From a checkpoint of a small transformer trained on Wikipedia.
Size: 13 layers, MLP 640 squared ReLU.
Architecture: LayerNorm after each residual sum, rotary positions, value residuals, hashed n-gram embeddings.
Training: a variant of Adam for these matrices, 136M tokens, 5707 steps.
Each number is 128 + 24 x the weight over its row's rms, rounded and kept within 0 to 255. Layers, rows and columns count from 0. The size above them is the row's rms in percent of the matrix's.

# layer 4 MLP down (transposed), 640x160, rms 0.0316, rows 242-284, columns 0-79
size [107  95 103  99  94  98 104  99  87 104 113  98 116 113  94 103  94  99 103  99 104  93  91 102 106  88  86 110  99 107  94 106  97  99  99 105  96  96 111  93 111 100  97]
[[144 119  91 117 110  97 135 116 134 130  86  92 116  90  99 122 106 133 146 144 131 163 130 135 149 125 106 197 103 141 127 130 102 100 121 114 136 129 115 157 159 151 138 132 126  88  81 115 144 110 164 171 101 142 121 130 161 178 158 154 131 124 137 102 173 129 126 119 125 128 129 138 115 128 100 144 127 161 140 104]
 [112 155 113 122 158 133 136  89 137 134 106 117 186 102 122 138 142 169 117  99 156 169 135 143 150  99  94 135 103 136 148 116 177 129 144 119 109 126 161 124 136 108 108 138 166 139 115 118 145 139 111 140 120 208 160 150 118  90 128 123 154 143 147 114 141 143 152  77 102 142 131  97  87 107 133 126 141 138 102 145]
 [153 129 155 154 113 128 132 151 115 126  72 130 136 125 118 103  92 118 148 161 126 129  98 143 134 144 128 171 106 149  65 174 130 138 122 111 169 127 130 159 100 108 142 166 156  95 136 158 137 120 152 148 118 176 123 100 102 160 128 193 105  87 132 104 125 116 136 136 100 137 130 135 128 130 145 130 184 112 130 103]
 [129 126  94 150 140 125 135 118 111 147 111 106 125 130 108 169 123 110 128 148 167 159 158 146 136 116 112 172 117 129  97 157 142 114 155 139 153 109 138  98 121 109 175 129 149 158 144 109 106 132 131 100 176 137 125  88  92  94 146 119 145 166 146 123 114 150 117  98 125 123 149 177 124 117 126 136 159 101  86 137]
 [135 134 129  92 126 110  92 100 124 164 133 104 155 140 172  92  93 157  78 153 131 155 115 167 118 115 121 140 129 126 156 126 124 149 144 154 111 102 176 106 126 140 188 111 112  98 134 137  90 118 147 110 150 116 105 116 145 156 116 117 133 146 158 117 123 110  93  96 123 151 116  90 168 138 110 111 148 120 136 138]
 [104 170 148 125 124 105 154 154  99 158 147 121 107 135  98 119 116  94 129 156 156 160 121 151  79 123 111 167 121 180 151 132 105 141 129 115 109 149 138 126 134  85  87 122 118 154 157 150 124 119 126 105 122 122  89 151 140 140 150 112 122 111 105  93 164 158 115 134 117 113 179  87 128 123 120 145 102 101 150 119]
 [162 133 116 113 145 121 111 116 138 123 117  89 109 109 125 171 130 124 110 112 133 129 172 115 138 102 143 167 113 157 162 125 119 107 133 109 133 156 149 151 164 127 161 159 123 117 108 134 117 101 143 131 139 146 114 104 150 134 139 138  87 141 170  96 201 117 110 107  90 112 103 108 107 117 173 161 158 134 158 107]
 [134 121  86  74 163 112  97 133 118 130 105 168 101 130 150 122 112 121 116  92 170 173 171 134 131 103 108 169  86 130 105 105 159 146 154 124 111 170 154 190 130 145 146 132 101 112  92 149 136 126 163 128 157 113 111 111  96 123 126 121  94 119 134 142 188 136 130  88 107 119 110 141 123 135 135 115 105 143 134 101]
 [130  98 117 150 110 115 128 121 125 158 142  85 124 137 145 116 141 145  90 127  80 131 106 154 198 101 114 167 104  99 116 110 101 115 152 119 124 158 143 134 163 117  94 110 121 146 113 119 140 121 165 131 123 154 143 175 148 150 110 134  81 125 125 103 155 122 132 120 128 142 138  90  97 162 121 149 116  92 113 157]
 [101 118 159 133 129 140 162 135 159 149 116  75 145 133 127 142 105 126 151 112 161 142 153 132 160 155 119 100 141 168 149 127 139  71 141 132 178 145 131 144 121 103  93 118 141 183 124 119 105  70 104 123 139 109 142  68 118  86 137 102 107 160 110 135 158 112 137 112 132 148 127 104 132 103 176 117 148 112  94  89]
 [114 135  96 163 162 131 101 131 123 121 159 141  90 136 125 134 112 107 121 142 169 160 121 124 105  92 106 161 125 163 112 179 128 109 176 157 140 165 144 115 144 154 109 139 115 149 111  94  81 105  98 115 161 154 143 110 127 140 107 100 109 154  99  70 180 133 146 152 116 114 143 134 121 115 136 111 146 118 152 104]
 [113 155 102 133 157 132 108 138 149 138 179  92 157  99  69 123 149 111 178 144 119 127 118 116 142 118 141 141 120  92 176 132 117 109 185 130 127 126 114 151 131 168 115 139  93 137 173 135  77 126 138 162  97 112 124 109 116 130 157 132 108 125 110 149  82 128 151 130  65 105 147 133 189 111 103  96 152 135 136 133]
 [194 152 164 176 122 136 101 117 100 154 116 105 112 129 102  95  85 133  83 112 122 124  94 125 145 151  91 151 131 136  71 147 136 149  88  90  99 136 140  84 103 134 132 110 137 148 114 152 136 178 117 143 117 124 147 122 132 141 137 111 131 141 145 120 100 108 119 135 140 142 119 126 126 141 113 152 100 158 150 151]
 [125 141 120 113 119 119 131 154 137  97 107 109 116 139 173 177 115 130 129 143 135 124 138 153 153 152 120 141 149 146  94 153 115 136 125 125 123 144 114 114 162 129  96 119 121  95 109 129 122 108 180  63 157 104 131 161  99 129  96  94 167 124 168 104 115 155 141 132 174 123 142 119 134  87 111 168 143 123 161 114]
 [125 150 166 119 141  99 138 139 117 132  99 155  92 127 151 176 131 111  65 144 132 171 116 107  97 127 139 156 121 140 106 140 147 147 150 117 138  88 133 123 146 131 153 147 136 133 130 128 139 103 167  94 116 123 176 115 141 166  92 132 103  97 127 104  99 131 175 159 152 114 109 153 108 143 152 167 125 104 145 158]
 [ 96 166 112 165 119 127 149 131 135 110 130  88 138 120 139 127 139 104 150 109 139 160 107 147 104 128  99  68 176 104 167  98 103 139  98 156 127 152 105 141 111 135 147 178 124  93 159  96 121 101 126 159  90 130 156 114 123  88 133  99 118 144 108 150 141 143 120 103 123 142 154 123 162 147 105  96 109  99 151 110]
 [ 91 164 193 124  99 106 100  78  76 105 101 121 106 136 120 167 114 134 124 124 114 149 112 145 112 147 149 180 123 125 125 100  81 113 122 123 153 188 168 155 127 119 116 115 137 118  97 130 150 145 139 103  85 107 138 131  77 124  92 141 147  98  98  99 118 162 122 159 173 102 138 158 132 151 134 106 126 122 134 155]
 [101  58 132  88 117 128  98 148 156 104  94 145 129 107 111 119 118 121 106 114 155 115 171 117 122 124 122 113 120 156 125 112 166 106 155 139 117 114 143  62 131 143 116 152  96 111 108 171 103 108 117 118 160 128 144 131 118 139 134 148 147 181 123 111 138 134 130 107 136 113 138 116 114  95 160 109 148 130 112 124]
 [141 136 113 111 108 132 133  95 119 117 135 122 126  59 108 125 150 141 103 138 121 162 137 170 149 152 101  86  94 153 122 117  93 155 106 118 150 148 129 120 130  82 133 131 142  96 126 125 146 120 115  98 130 141 143 138 149 161 140 105 168 148 125  81 157 137 140  81 146 130 101 138 147 158 147 110 109 140 129 119]
 [ 94  90 134 130 149 155 111 149 148 133 172 129 121 134 111 112  90 133 116  97 136 140 121 205 123 111 138 165 154 149  68 151 127 149  73 138  93 135 157 147 142 104  96 115 130 122 148 195 125 123 127 105  94 128 124 132 147 134 124 134 141  95 121 108 129 127 126 148 174 118 128 145 133 110 129 144 116 122 136 118]
 [162 154  99 156 139 103 139 106 104 146 161 105 172 135  88 189 190 158 150 120 143 110 120 126  83 153 117 145 157 166 142  86 151 112 124  99 125 160  98 128 151 120  96 126 107 150 129 137 117 142 142 132  80 142 113 135 137  95 129  85 139 145 125 138 128 160 113 132 137  82 147 127 148 114 107 131 127 119 116 168]
 [140 161 119  88 116 110 159 125 161 110 157 113  97 135 161 121 114 121 119 113 106 179 120 155 122 143  97 152 148 177 143 117 125 187  99 126 121  87 112 117 143 145 160 132 116 156 144 138 139  80 152 110 103 124  96 139 148 107 123  94 133 115 131 147 107  96 103 165 109 141 117  87 111 133 127 170 139 187 183 119]
 [179  75 114 100 108 130 111 105 106 116 106 123 134 126  93 137 152 149 142  94 171 121 142 135 114 104  94 130 105 128 133 145 168 158 113 117 133 115 136 144 155 107 140 182 133 118 105 143 126 142 164 106 139 142 164 135 140 119 117 160 121 102 198 114 107 109 166 163 152 130 107 158 139 157 121 140 109 148 151  85]
 [151 133 119 159 110 106 156 103 142 107  82 121 127 126 132 138 136 129 134  90  91 131  86 113 158 129 127  85 177 135 134  84 115 121  85 139 113 163 147 100  89 143 126 149 151  66 120 112 133 134 153 119 144 116 150 151 149 148 137 117 130 131 126 162 143 122 113  70  95 112 132 147 157 112 133 121 122  96 150 162]
 [127 102 141 110 145 183 108 161 122 111 151 186 146 149 100 108 101 114  98 155 116 141  60 122 142 153 108 106  92 131  93 120 153 149 168 122 157 120 124 130 101 121 100 139 126 151 163  94 119 151 127 166 133 145 179 169 126 130 127 167 142 139 131 102 143  88 116 151 120 148 121 161  73 165  90 148 124  99 140 150]
 [117  82 100 129  98 130 123  89 136 120 153 110 165 115 143 117 139 157 113 129 179 123 126 145 119 130 126 147 118 137 118 145 107 121  91 178 120 133 146 136 171 112 110 118 142 122  91 138 152 144 148  93 143 136 174 140 124 113 109 114 119 129 156 125  85 118 157 150 119 194 142 155 163 111 100 133 119 168 129 119]
 [105 103 131  67 128 146 145 120 126 155 114  90 140 122 149 137 141 153 109 133 158 142 120 127 104 142 167 153 125 146  90 125 119 168  84 184 155 120 120 101 180  84 143 162 142 131 143 161 122 113 122 128  99 120 142 114 108 117 109 146 146 133 176  82 106 125 126 114 144 136 121 143 132 126 145 137 118 127 156 132]
 [120 147 141  70  90 134 152 155 117 133 143 130  97 112 133 164 158 114 113 149 150 131 137 145 138 176 144 122 154 173  96 128 102 115 133 136 125 146  88 166 128 141 136 127 130 135 132 109 104 137 110 105 135  65 114 159  83 131 144 121 115 151 139  95 117 125 174 103 154 125 136 131 138 105 119 122 155 104 109 133]
 [126 106 151 100  85 148  75 107  95 169 112 135 160 148 110 106 125 100 116 128 118 132 109 115 138 100 101  96 136 133 117 113 151 121  77 135 105  88 137  72 111 157 102 151 176  99 111 128 143 157 122 168 120 122 139  74 127 119 161 151 139 117 125 128 116 112 192 172 122 201 157 120 108 106 152 122  95 131 184 158]
 [141 114 157 125 170 144 134 113 145 158 120 137  97 153 141 128 149 115 102 128 141 132 109 149 147  80 147 171 130 153 129 154 135 165 145 126  72 104 140 141 151 142 143 118 116 104 149 111 137 127 175  93 118 109 114 123 123 143 112 115 130 146 103  92 156 141 105 120 146 117 141 119 117 109 111 169 159 137 137 115]
 [122 166 114 100  89 102 148 153 130  87  93 114 170 148 166 144 132 151 107 161 101 151  93  84  93 139 137 140 106 154  85 104 146 104 123 134 134 129 149 121 159 139 136 158 124 147 125 135 177 133 130 124 131 151 169 102 152 152 157 101 128  88 135 139 128 146 127 107 156 116  97 166 120 126 106 140 153 110 140 125]
 [144  98 163 156 143 164 118 176 150 136 147 168 130 134 141 119 125 124 108 120 130 148 100 163 181 124 114 163 115 173 140  88  89 149 131 148  96 121 112 133 146 134 120  91 150 115 127 140 123 147  85 112  73 123 129 152 117 108 128 142 122 146 106 122 147 126 137 140 130 127 146 179 173  91 106 160 101 135 103 146]
 [129  82  92 118  88 127 144 123 136 101 171 141 137 121 146 122 131 136 117  94 171 150 122 153 107 138 111 127 111 187  89 129 103 149 163 146 175 148 103 139 175 114 157  98 116 138 137 122 168 135 140 118 118  79 150 128 142 156 133 114 101 149 124 104  75 102 167 142 126 170 140 162 127 147 106 154 109 164 132  95]
 [111 195 149 134 121 101 102  96 106 181 100 162 143  43 153 124 108 167 150 109 110 168 130 192 130 157 117 112 114 119 116 121 158  95 114  94 128 101 132 145  94 137 131  86 130  97 126  90 129 116 146 159 127 107 106 103 102 137 109 118 131 162 148 109 147 131 128 116 102 153 150 125 146 116 131 113 131  87 181 122]
 [132 143 126  67 116  99  88 129 138 119 161 112 103 130 120 112 136  97 132 127 169 123 154 136 136 117 109 140 160 145 134 123 114 143 106 121 103  92  99 158 141 142  98 122 158 120 134 152 124 110 147 102  96 116 141 147 125  90 180 151 111 134 117 139 135 102 183 118 110 123  82 143 148 140 101 117 100 139 115 113]
 [144 104 162 147 124 140 106 126 100 131 135 128 175 162 141  75 110 125 162 167  76 115 134 144 161 111 129 143 136 132 157 140 135 109 146 132 108 158 138 162 122 146 105 111 104 111 144 111 103 144 120 170  94 120 134 105 109 107 154 161 136 137 116  88 161 113 182 116 133 148 134 101  96  89 125 136 120  88 115 129]
 [150 117  97 117 153 132 102 150 103 145 168 171 151 136 136  95 123 124 169  93 131 161 130 125 107 162  86 162 151 116  81 153 109 137 112 132 159 122 158 179 129 129 105  93  93 118 140 153 126 160 147 122 124 159 128 121 130 154 103 135 148 120 103 136 124  94 158 131 179 142 107 155  79 113 116 147 139 136 123 117]
 [175 124 125 141 123 117 156  76 163 113 154 139 132 141 121 112 172 140 120 134 138 122 142 146 119 176  85 131 115 149 122 116 115 147 134 112 125 140  83 175 118 149 138 137 160 156 112 119 134 159 147  96 103 131 146 146 123  95 141 103 130 162 158 104 132 118 117  90 125 139 151 159 126 127 130 154 132 152 115  70]
 [161 148 128 132 128 140 131 106 120 139 129 116  89 109 124 160 105 109 109 129 106 143 141 132 118 121 109 131  99 132 125 107 114 128 121 132 152 138 133 132 156 157 157 107 132 106 121 124 105 118 138 103 156 121  82 143  73 105 113 156 142 110 146 143 118 102 178 109 113 154 132 105 156 181 168 142 150 105 127  99]
 [118 163 129  98 113 152 118 124 130  89 103 138 119  99  96 140 146 159 132 132 130 187 155 137 113 117 122 151 153 151 124 125 131 135 158 106 112 126 123 176 129 103 141 135 137 146  98 143 120 148 122 106 133 128 197 109 116  89 157 139 115 127 108 110 137 136 156  77  87 110 120 121  96  98 143 126 149 124 119 114]
 [125 114 107 155 129 129 150 105 141 152 104  62 165 156 138 109 127 114 139 127 138 140 172 114 146 125 150 163 108 130 182 158  99 145 148 117 122 143  92 142 145 136 104 154 122 119 122 123 129 131 153 107 125  96 125 125 127 125 173 139 115 143 113  99 121 113 103 107  87 101 115 150 155 122 106  90 163  87 150 184]
 [117  87 107 135 136 159 140 171 147 163 115 143 175 120 110 140 197 102 118 114 132 105 113 141 105 106  96 146 112 126 125 130 137 113 126 120 140 112  86 152 162 122  74 135 113 164 137 109 138 100 121 168 109 130 179 152 156 157 147 111 127 116 107 117 127 149 147 108  98 202 123 133 123 122 145 129 126 149 105 100]
 [122  97 147  79 127 149 119 130 119 109 140  98 157  91 128 104 116 160 136 108 166 147 121 152 103 130 118 121 144 140  71 109 130 128 159 170 133 107 124 109  97  88 151 168  94 115 133 156  94 127 134 152 111 124 153 127 190  71 155 153  91 168 132 148 103 132 175 125 118 109 102 153 133 149 124 115 133 125 138 159]]
# layer 4 MLP up, 640x160, rms 0.0493, rows 243-284, columns 0-79
size [ 90  98  97  95  95 108 102  89 107 103  94 116 113 109 107  95  99 106  95 110  95  95 100 104  92  87 109  98 102  92 104  99 103 104 102  99  95 109  98 109  96 104]
[[101  96 105 108 101 151  88 110 128 107  90 136 149  92 133 142 106 144 108 131 126 103 150 160 137 132 122 143 162 130 139 105 181  84 164  88  98 110 105 132 150 151 116 143 157 145 130 131 136 153 174  90 138 128  88 128 112 144 104 121 170 112 149 155 167 158 150 104 141 113 114 139 112 107 124 145 112 139 139 129]
 [134 100 110 114 122 103 121 100  93 120 112  96 162  95 131 150 150 152 133 161 144 122 116 140 164 133 146 145 141 124 126 114 155 132 112 134 104 116 111 166 123 110 107 131 112  97 119  97 102 166 150 169 135  66  90 123 155  94 150 139 131 140 150 140 156 131 151  88 119 126 145 124 174 126 175 137 144 159 125 100]
 [116  92 118 144 150 129  82 147 120 149 113 155 145  84  91 138 132 169 139 136 129 155 133 133 112 112 105 143 146  97 131 110 164 127 140 101 159 108 154  92 154 162 131 119 143 147 134 126 111 148 142 150  92  95 120 111 125 101 141 117 172 143 140 123 146 112 132 110 105  92  96  96 141 133 191  87 170 155  91 115]
 [157 128 162 139 138 125 146 153 158 112  99 141 122 140 102 105  94 143 143 104 113 161 118 137 125 144 100 138 117 120 121  92 150 146 106 165 144  86 156 162 102 136 117 136 148 141  82 140 155 152 143 100 143 137 123 124 104 130 105 152 108 142 110 161 157 186 115 133 106 117 147 117 105 101 127 136 159 143 105 145]
 [136 140 108 127 165 103  99 123  81 130  99 127 137 116 110 117 133 111 161 155 111 142 142 126 153 157 115 138 125 101 129  94 125 108 132 145 116 147 141 140 114 134 192  87 123 150 113 123 124 132  83 112 139 107 114 152 146 126 170 128  98 117 121 118 142 136 175 112 105 144 173 116 148 109 173 126 108  97 121 119]
 [104 159 118 158  84  97 127  99  88 122 132 149 123  97 173 106  94 140 151 124 127 118  87 137 161 115 136 145 147  99 148 157 141 136 132 139 141 148 115 143 128  71 132 111 125  89 135 126 166 131 145 163 127  98  96 154 133  97 101 123 130 136 123 176 146 122  82 180 112 101 107 134 125 125 101 142 140  74 135 127]
 [156 133 171 122 156 119 117 140 160 133 113 126 136  77  86 130 190 160 163 125 104 147 107 115 103 141 123 129 134 141 133 113 166 149 147 117 155 122 125 133 123 128 140 123 112 154  98 114 158 142 127 123 120 140 102  72 149 154 118 123 131 132 114 108 118 137 109 150 173  99  94 115  96 107 125 121 156 117 109 160]
 [115 132 166 145 149 123 111 117 133 152 126 131 133 101 143 137  92  94 135 123 100 107  97 110 156  87 164 134 123 142 114 133 148 142 146 129  91 108 102 152  87 119 109 156 143  88 135 124 141 103 174 166 108 117 142 116 164 129 122 147 115 133 145 174 154 138 137 148 141 143 137 151 112 172 103 119 123 136 105  75]
 [156 119 115 146 114 100 178 144 165 155  97 141 155 128 119 179 149 136 137 139 129 146 171 158 110 123 123 129  75 156  96 123 130 124 153 116 114 147  77 120  97 155 103 170 138 127 186 102 111 113 104  87 134  92 125  98 150  93 122 161 145 123 149  74 149 137 160 104 154 105 160 115 150 101 111 137 123 112 102 108]
 [153 139 138 124 115 151 123 126 108  99 157 192  78 163 138 160 116  81 143 142 152 116 108 154 139  97 145 152 153 128 110 141 114  79 154 117 112 156 150 123 168  99 134 170 155 135 108 102 122 112  91  80 187 143 138 144 135 151 119 129 119 124 147  91 153 162 106 119 156 171 181 137  90 129 133 137 132 144 117 115]
 [137 131 143 131 155 143 181 171 160 121 157 127 124 158 135  91 117 154 167  75 133 133 147 130 165 177 152 122 105  92 145 120 105 148  98 163 108 120 112 133 162 128  92 106 144 140 124 110 107 166 127 132 119  92  97  89 168 122 144 128  96  99 123 139 127 124 171 104 140 144 129 141 105 106 137 133 145 122 120 145]
 [109 127 183 127 116 174 129 122 116 121 144 107 104  78 127 121  99 122 171 123 151 135  99  90 176 136 103 149 125 129 118 124 114 148 109 129 151 133 118 123 107 159 166 100 186 157 153 122 171  98 143 150 125 111 124 129 111 103 144 182 121 115 124 113 102  92 107 111 133 132 110 151 115 160 134 121 109 151 109 146]
 [122 112 104 116  98 171 124  97 112 149 151 133 175 115 119 125 140 157 131 153 108 147 147 139 165 103 105 130  86 138 140 116 137 100 166 157 176 111 120 105  94 105  97 157 111 135 126 108 141 120 104 114 133 117 135 133 102 162  93 143 115 152 137  83  72 137  89 125 159 158 178 170 141 164 134 103 136 132 163 135]
 [178 103 144 101  97 135 137 116 145 132  93 145 155 150 167 114 140  86 151  82 175 106  95 108 159 115 137 161 153  89 143 113 128 109 142 139 128 136 152 163 114 147 133 119 106 130 155 140 108 121  88  98 155  96 113 146 131 152 102 129 121 128 146  77 179 131 132 152 114 111  95 144 129 150 139 142 100 109  92 109]
 [127 160 129 149 112 140 160 168  88 103  98 123 155 109 118 112 162 121 173 128  67 136  96 100 101 135 131  89 146 110 147 114 105 134 107 102 110 183 115 143 132 179 146 136 130 163 161 103 130 129 157 110 120 128 175 116  96 129 115 124 117 119  86 161 139 125 117 121 141 156 118 132 120 167 109 151 122 114 162 106]
 [136 117 110  96 138 136 135  90  89 108  89 114 125 120 154 104 146 102 151 127 150 109 132  97 135  92 116  91  99 163 129 146 161 148 144 144  89 130 104 153  63 113 117 111 101 149 138 124 109 161 131  92 129 141 147 128 102 123  98 120 125 160 122 108 127 101 122 130 171 102 121 133 119  87 127 180  71 119  84 118]
 [138 159 116 135 112 159 136 110 154 129 155 100 167 154 118 112 110 133 110  84 119 159 110 169 150 104 119 152 144 127 157 105 157 103 146 122 123 116 133 134 103 133 141 122 135 122 155 153 154 150 121 104 169 117 119  96 155 152 107 153 155 169 133  69 109 161 144 123 132 135  97 164 186 134 182 139 126  97 114 138]
 [124 144 117 162 164  97 121 137 101 143 147 143 126 113  94 137 136  97 141 120 105  94  94 105 136 163 142 130 134 114 147 158 123 156 110 153  87 158 113 156 114 135 133 109 118 123 176 102 114 121 168 123  96 110 148 111  93 163 131 155 125 103 127 109 176 121 104 110 101  93 194 178  92  99 117 111 109 106 131  99]
 [116 150 121 134 106 105 121 136 162 103 159 184 117 117 114 150 105 134 155 127 149 128 140 127 153 153 142 109 123 107  97 125 151 101 111 105 131 152 122 111 111  92 115 123 132  80  98 149  92 144 150 165 139 155 104 175 106 117  95 180 132 114 146  80 142 149 118 110 130 138 180 130 148  50 127 133 112 139 108 104]
 [161  89 108 104 137 155 136 133 100 117 143 122 155 131  96  86 156 144 132 142 154 104 173 130 137 108 139  90 131 107 129 142 145 136 165 157 143 121 130 135 113 132 135  83 129 144 128 141 126 135 117 126 172 144 133 145 125 138 125 144  53 140 120 150 164 123 109 166 141  85 111 113 135 133 125 106 123 144 140 132]
 [135 143 127 149  86 103 152 160 149  81 130 140 143 121 161 103 130 101 174 146 156 142 134 105 122 150  97 148 144 123 127 114 106 127 157 146 143 150 144 138 140 152 157 100 127  86 119 118 153 129 144 115 131 105 164 114 141 113 165  95 124 171 155 144 102 158 131 133 109 117 171 103 135 132 131 173 110 133 140 142]
 [105 145 150 163 119 171 115 105 187 126  97 170 134  92 115  94 155 122 112 134 130 126  97 123 160 146 126 127 140 126 120 125 141 101  85 154 128 165 119 147 139 118 155 141 156 137 104 144 133 123 138 133 108 132 106 113 136 120  68 179 120 182 173  80 133 169 113 125 138 135 157 127 118 145 121 148 106  95 120  88]
 [150 138 149 162 118 141 157  95 109 139  92  95 152 108 166 122 109 149 137  75 104 121 133 106 137 121 152 133 109 141 135 154  91  76  92 148 113 110 119 142 123  95 142  85 161 108 181  95 174 167 124 115 126 107 130 123 159 136 143 161 111 137 149 147 103 158 125 146 133  89 146 152 116 161 131 152  90 128 125 119]
 [109 100 131 160 114 124 132 125 115 173 108 124 119 145 136 152 130 131 141 104 138 149 127 121 108 116 115 134 130 125 107 182 102 118 144 157 106  91  92 132 110 126 124 101  98 140 153 138  94 115 144 169 116  95 152 135 128 104 123 101 147 144 142 110 123 141 134 157 152  94 137  73 142 160 110 138 145 139 132 133]
 [120 144 109 150 105 161 142 101 140 101 143 123 149 147 142 150 136 154  99 128 123 145 165 155 126 119  86  97 137 149 145 122 121 110 128  92 135 116 152 129 111 106 155 121  89 171 139 135  98 145 144 111 137 141 142 164 124 101 109 122 127  96 120 112 142 123 155  82 159 144 134 131 146 151 139 126  88 137 144 137]
 [131 103 153 132 103 113 159 114 124  98 150 136 141  83 131 111 121 158 129 127 103 115 106 147 178 118 134 130 151 134 147 106 123 112 113 180 126 144  92 144 132 113 150 125 104  96 100  95 159 150  99  69 142 121 107 165  93 127 103 136 162 146 124  93 152 120 139 137 132 103 100 135 167 151 162 145 136 126 124 109]
 [125 128 111  91 138 116 125 107  82 107 142 147  93  94 112 162 214 108 125 176  89 105 127 111 148 149 118 127 142 114  92 125 107 106 157  84 167 143 121 120 128 143 150 124 115 181 117  61 108 127 140 105 132 142 137 133  91 171 165 129 132 141  99 106 129 125 137 132 140 148 119 165 111 134 116 100 154  85 113 162]
 [126  92 190 140 108 158 106 142 135 114  92 147 132 101 126 116 107 154 114  94 163 140 102  81 141 173 146 105 133 147 132 111 153  80 109 149 104 109 169 117 124 137 122 127 120 131 130 124 106 137 139 115 184 140 144  98 117 105 105 141 178  94  99 108 149 171 110 114 106 152 168 134  81 148 182 132 118 131 127 142]
 [ 96 116 123 126  74 158 158 131 146 111 130 116 128 123 150 125  93 123 126 147 120  89 113 139 140 146 120 121 100 131  90 174 145 124  93 132 111 105  94 151 128  88 118 131  87 105 117 115 148 163 167 145 148 131 102 153 118 160 123 174 159 111  86 129 104 202 105 188 140 137 143 116 165 151 118 130 107 134 163  96]
 [179  79 143 119  93 104 102 132 113 143 143 155 121 148 116 145  96 193 133 130 105 132  80 164 131 106 111 142 137 121 123 133 128 129  91 164 103 144 122 187 100 101  96 122 153 129 118 122 127 135 144 128 144 105 137 123 113 171 148 172 123 142  92 116 148 115 146 119 155 110 122 116 108 160 114  89 159 114 144 139]
 [ 97 139 160 150  83 140 132 149 152 140  98 119 164 111 156 130 167  93 158  99 107 107 137 168 146 121 165 105 140 170 119 159 114 102  92 141 119 148  82 148 156 129  69 147 116 143 141 118 101 159 127 172 134 127 111 154 123 134 101 121 151 154 160 123 135 135 115 116 110 138 129 135  92 115 167 146 114 108 137  99]
 [111  83 185 146 101 149 153 123  98  88 175 127 147 134 147 128 148 135 162 101 131 160 146 162 146 101  88 106  98 112 142 111 104 129 171 140 157 141 109 137 123 168 126 135 110  75 109 103 134 143 121  91 111 139 137 162 149  95 156 120 104 110 114 115 139 120 148 165 133 123 124 132 170 127 144 155 111 168 123 131]
 [127  86  92 146 148 118 129 154 138 100 117 101 142  96  95 143 156  75 150 102 141 154 120 125 104 113 159 130  91 114 101 176 131 141 142 126 102 139 150 151 151 106 127 114 114 138 148 121 161 105 150  91 156 159 129 126  84 128 121 108 174 121 123 153 168 143 156 125 158 118 111 170 130 177 103 199 115  76 145 107]
 [151 150 113 128 119 120 126 136 126 109 176 118 124 172 111 128 132 119 171 119 113 116 137 160 145 155 140  86 137 123 152 133  59 158 115 134 139 129 146 178 115 109 117 103 143 149 115 100 126  90 119 160 144  86 123  75 144 126 145 156 137 109 112 151 113 128 138 152 138 121 125 147 107 176 113 132  66 141 163 178]
 [ 86 164 135 165  86 144 114 143 101 147 105 131 116 164 129  90 110 106 143 130 155 146 117 158 123 120 114 106 129 134 104 109 104 136 144 115 156 109 123 125 137 160 101 133 114 154 128 133 150 167 153 163 144 179 142 123 155  93 106 114 157 131 127 105 154  97 125 119 133 155  88  84 106 152 169  80 131 117 123  96]
 [123 139 166 123 140 163 130  85  95 133 169 105  89  91 115 149 164 139 134 138 120 108  73 145 141 180 131 103 133 145  88 109 125 142 142 137  84 147 134 113 128  90 100 116 103 167 121 139 111 150 136 144 124 158 174 152 158 119 130 121  92 143 123 147 130 123 170 114 178 146 172 125 210  97 124 143 112 153 142 131]
 [109  84  98 166 153 152  79 154 124 111 139 126 114 123 103 150 175 100 119 161 130 127 160  93 118 131  75 131 136 166 143  99 136 112 143 198 140 158 109 134 126 154 144 147 144 142 121 136 108 178 142 148 115 138  92 133  69 104  99 129 128 148  98 121 151 167 118 131 131 137  90 152 117 114 110 107 146 135 109  99]
 [150 146 132 178 170 130  80 128 145 141 118 113 118 111 113 103 150 147  94 140 107  97 123 135 102  99 196 126  79 146 126 136 169 124 118 127 126  88 119 108 111  77 154 104 125 132 151 152 100 161 130 131 147 135 108 105 147 150 148 117 166 128 117 153 120 133 137 159 153 138 150 116 127 118 117 152 104  95 113  99]
 [170 143 167 104 146 144 120 127 147 122 142 129 134  52 115 188 154 109 148 135 122 137 163 127 152 123 119 148  88 159 138 108  98 108  87 113 140 121  78 138 124 141 142 174 132 138  94 130  91 130 152 108 114 148 137 133 133 129 148 105 105  88  84 141 103 145 159 118 130 115 124 126 150 181 114 132 132 131  90 156]
 [110 117 120 127  98 108 156 117  89 125 120 155 184 138 153 103 154 145 149 142 162 150 147 118 172 117 172 177 118 148 119 106 154  76 139 131  86 108 164 151 147 151  86 158 131 145 143 153 104 123 161 144 130 131 121 138 124  88 134 148 111 138 132 131 106 152 148 119 140 113 112 123 143 119 117 115  91  72 109 143]
 [142 150 150 156  86 145 115 104  98 129  93 143 105 113 175 121 114 114 133  99 103 118  95 127 122 146 138 114 136 136 179 130 129 102 166 123 169  90 115 159 111 120 124 111 115 121 167 109  94 145 128 157 120 138 140 183 123 160 130  85 162  92 140 149 148  97 133 109 117 129 147 117 148  90 152 105 120 111 142 168]
 [158 118 165 103 122 202 146 138 153  95  86 131 145 127 101 162 136 144 115 159  99  85 123 180 128 159  79  94 140 127 104 104 134 106 129 106 133 149 151 127 116 113 138 143 156 128 147 142 103 166 134 155 112 112 133 133 164 139  82 152 111 116  99 115 107 117 148 150 146 136 128 151 115 190 155 106 135 107 114 167]]